config = dict(
    n_layer=22,
    d_model=128,
    n_head=4,
    norm='layernorm',
    bias='all',
    decay_fraction=0.733,
    seq_len=256,
    train_tokens=303400000,
    steps=4630,
)
Each number is 500 + 25 x the weight over its row's rms, rounded and kept within 0 to 999. Layers, rows and columns count from 0. Numbers have three digits each. The size before them is the row's rms in percent of the matrix's.

# down: layer 5 MLP down (transposed), 512x128, rms 0.0608, rows 330-376, columns 64-127
# up: layer 5 MLP up, 512x128, rms 0.0672, rows 331-376, columns 64-127
down330 125:498493475446471531478549548483512438527501482468478486533497494463476516473509532500475505502549509482543494527487498513555471498518491496470451474487489455538478512502536520531486525473543489
up331 120:474505464512490465509468520503489508529480505449447545539508504496462538476496506549504472493517539514547517492520492509517481525464483482499524484468473490453552526520488512497534507523467492
down331 133:466497503481509495495511511535500516535461528532538494490489491499439516527451510522473546541490540475444491488508512479473511494535488489507473521488505516532459485507522505498481506477555472
up332 110:520484536476514550487459474484482505535496491511495519503505501473527488531513513535500521486538484541507479512480523490443528491502503493482484496508487507492499509507508520490512523491491484
down332 116:492490534513480520504508536518473474495458476481484482486477518452487435471487478535485492488514499500470514464483511537534477539494537510482490487509497515493476505485493526489519499509532522
up333 115:443480534502499490505514478516529519469489533447485512496538484512515511482511508510510510514505526536514518466523571467498517495529494544488483490446507491487507441507548481513466503455496503
down333 112:517519516460494484501465504483451471529507504495512480506468474496501551502541519460509479506527508507467544533527442505500496477478534466525482495495482508485525557504513520537482533471533494
up334 111:504498526491524570472497511430498493481421523455492492509446496468488493485559496485493500526504478523465545495517524496465519501487465526491464494495519487516512522526523524510525472488500462
down334 102:504452479528455457517450502495451509509551506492534476511511539473479462486531500497521470520472527521523529503513492470521492500509500523508508464501483495478520506502500491520476465485502540
up335 117:496503533465506495495509482465520475467519482486500491501475477489486469519485547530486526510460449509529474492526546501508510519537489523485459509500515470525515529501474501510562517496499516
down335 114:523534494513502515491516520478514550511458497484492503501528491500505468493511496508488516457489449529495491511515493497509540541452516507496521497512523488501476519501509557489533506422512449
up336 127:532502497555500496493471511475543518500504474474516486532514478505545456548494507515496550531485508451523464477520508482484503456522471521492523523510480496495519507506536503441527543491509450
down336 118:493492481441503497459486534467514489506544481520484490477491503494508491543515507469518492483543472483481520504484529498513524477533496547503505555505448517500500495501533504503491512516473496
up337 116:483495494502500501488493513502507515485503477499467471528552489504515479508519476547487505522476482486523508484527557525495485512495493504449555519533537456490534500517531496487562523492448476
down337 118:556452479506530512452517506540473481495481530485467502463488464550508571518507479511461518496570530516510513510499516450499531491504504494503494493473460510525482503491512524476511480486488524
up338 004:493546513515552516474492520490528507447510508443520500521482498453455531502477485510505534478517475502467510505490470512446474469496519477483511478484468493484522463482490467557486538490451472
down338 004:502495467512529499465537467489492528555502487493505562526478486538490532493493510443489530511510547474497501471447525503545537498505514497549499468459506525479462491503484489486504517477541483
up339 128:528506492502480567514512479505502546457455500497515479513526507534505499488524495477468518500529509507477481464509469503497520503481485498495491532511487500485509486519490519483496510486510517
down339 138:503491491478471515531533453529509464479495507533530502481539535481512505492480505498496528485462470501497507493548494521525502484532525463531490516525464508505442496527520498488513478502482470
up340 122:545489546508493500501446531503524483464517505498478460527524493514508504496518545537478534495471494513525502492486533510500500524501457541527523501501486513489497475504544484475524555471494478
down340 126:482519497535492497501468515463527507518498537558507558493457518519480520508518443509488448510528471500513522504536556506508509516522529439475449514477515516505495522501505523501459467509474510
up341 114:497515485488510510489483492520525464514470497509519528508522511491477499557502507484501496526530495506509510520522469493540472485542461500487491468491426465456491499496484501529469504448543484
down341 117:520503455513482529523499557440509508486448454521516560489457534510459497464500485506466548481475487549533470523525504423492541484505522506472490477524495542457499493493519522502513506531453469
up342 004:489482503459478487500488493523478496502488479482517499529470456476473513542453503515498474499494498490429536523489526517483521486483510488468491482452521530493441527409479442482468499474485465
down342 003:508508500522507497471531465494512476483454521496499494475529499492477489458481499449520520509515495491481517435478469457462506478516510461479510533464479491503535499506514499480531491511517521
up343 006:453513487498536499530506486475507525451496591476502510542479513486515491492503504528538501502547515503477539504480526518470498500502474493511509489517509494490556514510485486500525506462493501
down343 004:537505506464496517502498523464480475550553487505508527456505521530510539506474493468462535482480469521507470449465473502512510485510531508503500460500552506538481519514461499511518514483515467
up344 005:463461466491471540470467505488496486488504492524486493504494478487464456481471494529460491480519507524487500463512515486500495513531488464486489458522486433512468521441490562493478518516506485
down344 003:536561509506513522471513540559482472487501529492487522491489485526568515472529502476541474495472497492521474488485523483521501509504502528508515530480505526518536498494495532506523510493468501
up345 132:496472493514487488519530494475487572488449531464501497492481489531535450520521506504506529508534463516509528496491514492523494470484519547461510510493527512524545455507519524501508539483500506
down345 131:482498506524529501502534506532472489478530483457491521462506511489538483515454476518466445477537454500514489529529486536505461482499464519506525494475493487502499492483470505557443455482514543
up346 115:472509489492481545514525501485505503445485459463487438487537520487512470506477512494483461519531503543506481469538505517456475487494509529508512509505501461474517500507527507522522501445506517
down346 125:513452482532530500489512520515475513507495514500482491474528514497474568516590480505513507541467523501473504496486490473493525489454493521486483468505449503490524516490485528499553447536501448
up347 004:498483499516502470491510548485508479465475545469500525529481503499521467510472476568496497525522529512469526506497529537524495522501501513530479472482539491549501497504476529470548533442493497
down347 003:522532534487491530528513508467544484533519494521490500518502490512498493498495499505508519465506465524503456532487480515490517508504470488540500476520562525515517548491502469535492490559527473
up348 110:525510514519496493460515521483497497474460539492480479492459474496529469509485514500509549485516488522505493474519509520526553486483489482519486483505509470451516448495529509461487533485459513
down348 103:503488522463469454457459479468497543532530458523515481500454507487548479477464500458526520508517519530498474510499511515519510466530474475542474524530507470482478510501495524530455561471521529
up349 133:501467568491533508532504525492516536512480478455490512490497470507540464505498530517529496513489521492522518473508475493527522498466522500469519482519489466445502541525530550490507488470502461
down349 136:510505486509501485521523484495503490484497550521499505527527536475487483489511449493532559472477478494502471543478544474524500540471493493520524480495502432457518504519550490539478506539463548
up350 004:519477497525514457480479492464509483481504555482501505507492514510509488498501503497482540454514501483441500480481491469478492512469443459485495499495515511492539492483470448467501518476504509
down350 003:517536488471501538515494518471488508523549482526464474488506494472515507476477475448498496486470524495490419470491494490526511494517545485483493460487523473520489514499490483549517557511499473
up351 125:487465495523462523480485504494510534475495526490505452525502447504483502485506499524457547485552489496501507505485527498494499474476493551473449499470502463510545588515489516504496509497509522
down351 127:468536527544477503491516457527492516479440496531507521479483495497496481478534442523494487489526512511505460545509507491521508498530461521495504470487516494516512523514495507524452493486456449
up352 004:475515504465480496504497498482516494447483557464488518527480511441492469523464463512525516456531498510494511490495542501447490496495506481502481429490492472505485487465481475486495523456458502
down352 003:530542536499490530500524509494525505554519501512500558504494487556518529500516500491518476493498479515520466483477457484547504530504506514549514463515537541477473487495489484518493502540516468
up353 124:486485505503473539473532529460549491457492516471488499473508456479483459537536529482513509509507538491478545508517485514497540505478504525488487510473476500507560490502518510466465501482490479
down353 128:508494505484568491481501474485494485477475546525529491483476524488519452449479530514514538455477546500506474510508492503472508511491543525476489507546500529469484513499503481527463521509521509
up354 120:522480531500528558502497505520531527494479507481524467496521490491500492549513467503507514482540460503486481517465461467494510486552484523480505482528530487473519515520495531500465489512572470
down354 124:504523518498454531489496496469503494479519504492527482461442523510512451462486484542524499499470489495491514502559524492521527503475527439491489491498506525570507496499519491494479479511483492
up355 004:482475507487497484464474516516499486479469490486484492524494495499516521494465533521502517517488513495478517494501483500501525499484511483492486469504489474531495498404479473454508509504489489
down355 003:496507556548503477519498486481550469484521509526485512521507519472454527486471488504515477482503482524481476543519506543482510484511456511512495452515491531475475508473492477555502503518493484
up356 131:513519502491477551533499532508497515443491495483528540503492496542529494454493495478527470495507485467535515484509481488441517512531539495513530522466488473454519518501528508466504511491521480
down356 130:509457488522469492471494482562453485478491514480522536508523521538571507466515489509461512486548519511545494497489521525478444486502501533451496559484526486453495523506504520500472483483500527
up357 140:507453546515465522495523516470513564527486501471481550496519492517501482473517502491465504492490486493494525537511524499496515479514484486493520530498509528487493493512545514460531543512520433
down357 152:514491537459502494532530505527489498503459476513496555499510457508537522524518482483506521478463498555492518529490441484536540520480491522496502469493489465516534477510488533465478552451527549
up358 004:449506463458482490499493497478480492512460540471500508504482515472469513515448485513528514470515506484466495513479523485483488542475467484484486447517510495503514488439483501495528515445517494
down358 004:559483530496503516499515539516524521541493534512507555446510515533529522474493525510506496495548473525523471483518472473544500505508526528523524525515551488502522539517514494523526503556516473
up359 130:474492455473492489475493504473484491481498458484560458535457508499474500496518568544501531532499530507497549473471489474477512521498427488520544483494520506460510466507527532525487511473503494
down359 138:497480524513465540484483529502525519465537491455527446454488507524501478461461444536535509473507486462512519528526528515460528517472561520484466493497483472506484527509446516511458492499474494
up360 113:444504511507502494535484474502545556536502452503501514520529484524511523422512530459485480473536522500512507538489508516490510504482508482534502461497493489467486503492554465490494491461517494
down360 120:548490494501502512521451505500496476502560491486512465506507474474496526485509501529478487542495471473443480497489527514484513462493525526547484519531519503539489461475509490523515520482497512
up361 109:526491511493476529521491476517502542466482543538509519486483476517499507454511501469503513498547484532513490460502470505538508464485524483499542493507497470514507494523566486503476521483539498
down361 117:500512492498503517473492530481504475489515448480481511500483501461519519530546488499516473488478454471496503489501474499506541541510486506515474511511504530525499509506505485525445509496495523
up362 125:451462517548478505502460476478542515504444509493467513502487448522489533475540495492515483480544513543502495551509485475478463526483489469462495496511488517502475511508481544538494490544539492
down362 118:524515482495506436490493465506515437513511525499511535477510492545506528516485495538498473496551527536501472500502556491462521484515527494521488536503510520483513526517519522558506500511513472
up363 104:484485553535498510524551485498520510491459516489489487503481485500519492512453581501456477557491486527497467501528484478492497501499496453526459530510508499499459487515547493508515508463550501
down363 110:472490473472469555494508505530521489512514510494470537487486494478481484534518471502486487506526489492512538494483483420556481487490460513504497472521482467466519576523504476511476487494504464
up364 113:457497491524527519552514479562523550506470484500537552489498475527488530489481466495464484525544503520541487536509476473541497491513548514486526503476439481476502483490501519503490476466543486
down364 110:534499522518517491460503533491443475501475530476487519533549541489505457477512542492484529439472501500487519477507485520514452500499474528508542463506539509501477527473509477497531467473514492
up365 114:503528476536491540473464489494516506509510510475521524474498424476486446516481494522519548502524511506536479543557505519459463479512521529479500534499509488451554537505508523501539514475502478
down365 122:506536498449482482508512507517513482478492515487508481484505464483477467494515486513473489500507531512534548540503493502517506482542503509491489511521494495455456476489482484447512499548509480
up366 005:463523484496501490509486485475534538445491573488499501528474499482472480490493489529534522487553522522492533508499510508486505516499460503527512479535494479510532498527498546533526510455476503
down366 004:542501498483508537489510531482480494552533494509517532486489497568534543490470509473495502485482495496514466479474488529527529522516527508544486472478568513504488517513460476504535500504520472
up367 005:506518501478500505522503457476489504508477465465497488472496468509509515488526476523470476489480494483539492515504482507496496499472485498519474494486479462463468471448500471534531489463481493
down367 003:436475482528461469473504473467514489495509478475481520497476498503467435502533494552504514483523469520527549504507507509484486497474502514495466499538482494490538486529513508478470485497526435
up368 113:442449491511531530458470536518504486497493513494528498511514522483458520549492528519495531529538521485510513495538455550525486473519465487488478538447496475515534520502512512509553536456505496
down368 113:519451560470491486471486486487515464509481486493495496493463491489522505490494506486478504470484524523507485534511504463490549448484497448485505521521532581464476433484537509505489502505481452
up369 004:514487528506468459475515454478521477475514535485485504516486528502517433501447487501484554510512532484445554494480497488505538508477480516535481508484524532545505507498464477500502535473490499
down369 003:511526524475515501551486504491502485494532444514511469490489520469516529505469507522524502500501529510466460509485488545498556520532502513517492457501578502486474499499495470540513527516521508
up370 111:512474536532515531477519478471508497494439496473465481518482492516470465533530482521483499542502517512508490504513521501453507465509520489505528494519504504445539484514524515487491510509518485
down370 089:508471497516517501512454500528525553533494497500497520530499496522457472479501512527508531526514497512507521504518455478460516437482496524508499465501482485469477457548469459515535531497499523
up371 124:501532454480495493543531516515472509483452493486505464500472502470463501476511502555462500505491508523494501508541553548496535530500502495479565506488497428504489481504511517477541510495530470
down371 123:481465529520482502480450530474507488539523455482466542496526495533557469472501475465481499524509498503483524493504510475501537503512478461527474500513480507521526508513504452515528467463486553
up372 106:493451477530485515524433517480490524484489508531490493504525515519505482516505526499472494492466536512486493486508537493474511526531514535557518564497495494515497498500520481494501533505492492
down372 112:514513522470495470484496483503493494489522518547482520473474464503509507504486459533464497496457517536491466527509506459499533478505512500488510515474512490517522495483484476487500442493487477
up373 135:464481502517518561512439518533512494512465512458532529517518489522516471485481513529513485528529515496539488479501506489488502507471479529455540472502449516504507524512530531456510471481520497
down373 138:521513487518452481501502511512503453505512533479498470488504471521464469481523505492468469489518571531487441502534503477492464506509497499531511511475511522520508498493507461532524485512542517
up374 115:513512472489492521496490511527528535487470450504487481508529508529488483471521500482495472529488518521496527508492499496518556473507485462488538493501458500443533467501533475472489467507509497
down374 114:485479455522502470514493499472498522465508508529516476500472465539506517489485507497515478513453518559556533532492550481468496492521527469514529546500477523484520500474511503514466519488504503
up375 117:510494470520489532495497539472498491533485452442512508552487486515446494519555477523507518500490491504518544493488515506533482486512521504483474538498506496522486501514513478493514480496466474
down375 111:476529522515480486477521483531503484506538504504507487541535512443526475487453527494465497460477456493451446504441524509555492481491512493445504493496501479543515456506459494503498460500505540
up376 123:469503515505503513537499467472526496489482522487502519511516526499501500448499511508537498476513558537506516552509482503512483492543490508472535519474486483511515505498527504528506497468496484
down376 115:454498526507500482492492486520452517521495483465555507521531510531453509500512505506474500468507483450462491499515531471513537503506537510506545453499501494482542483506506519514561512478471471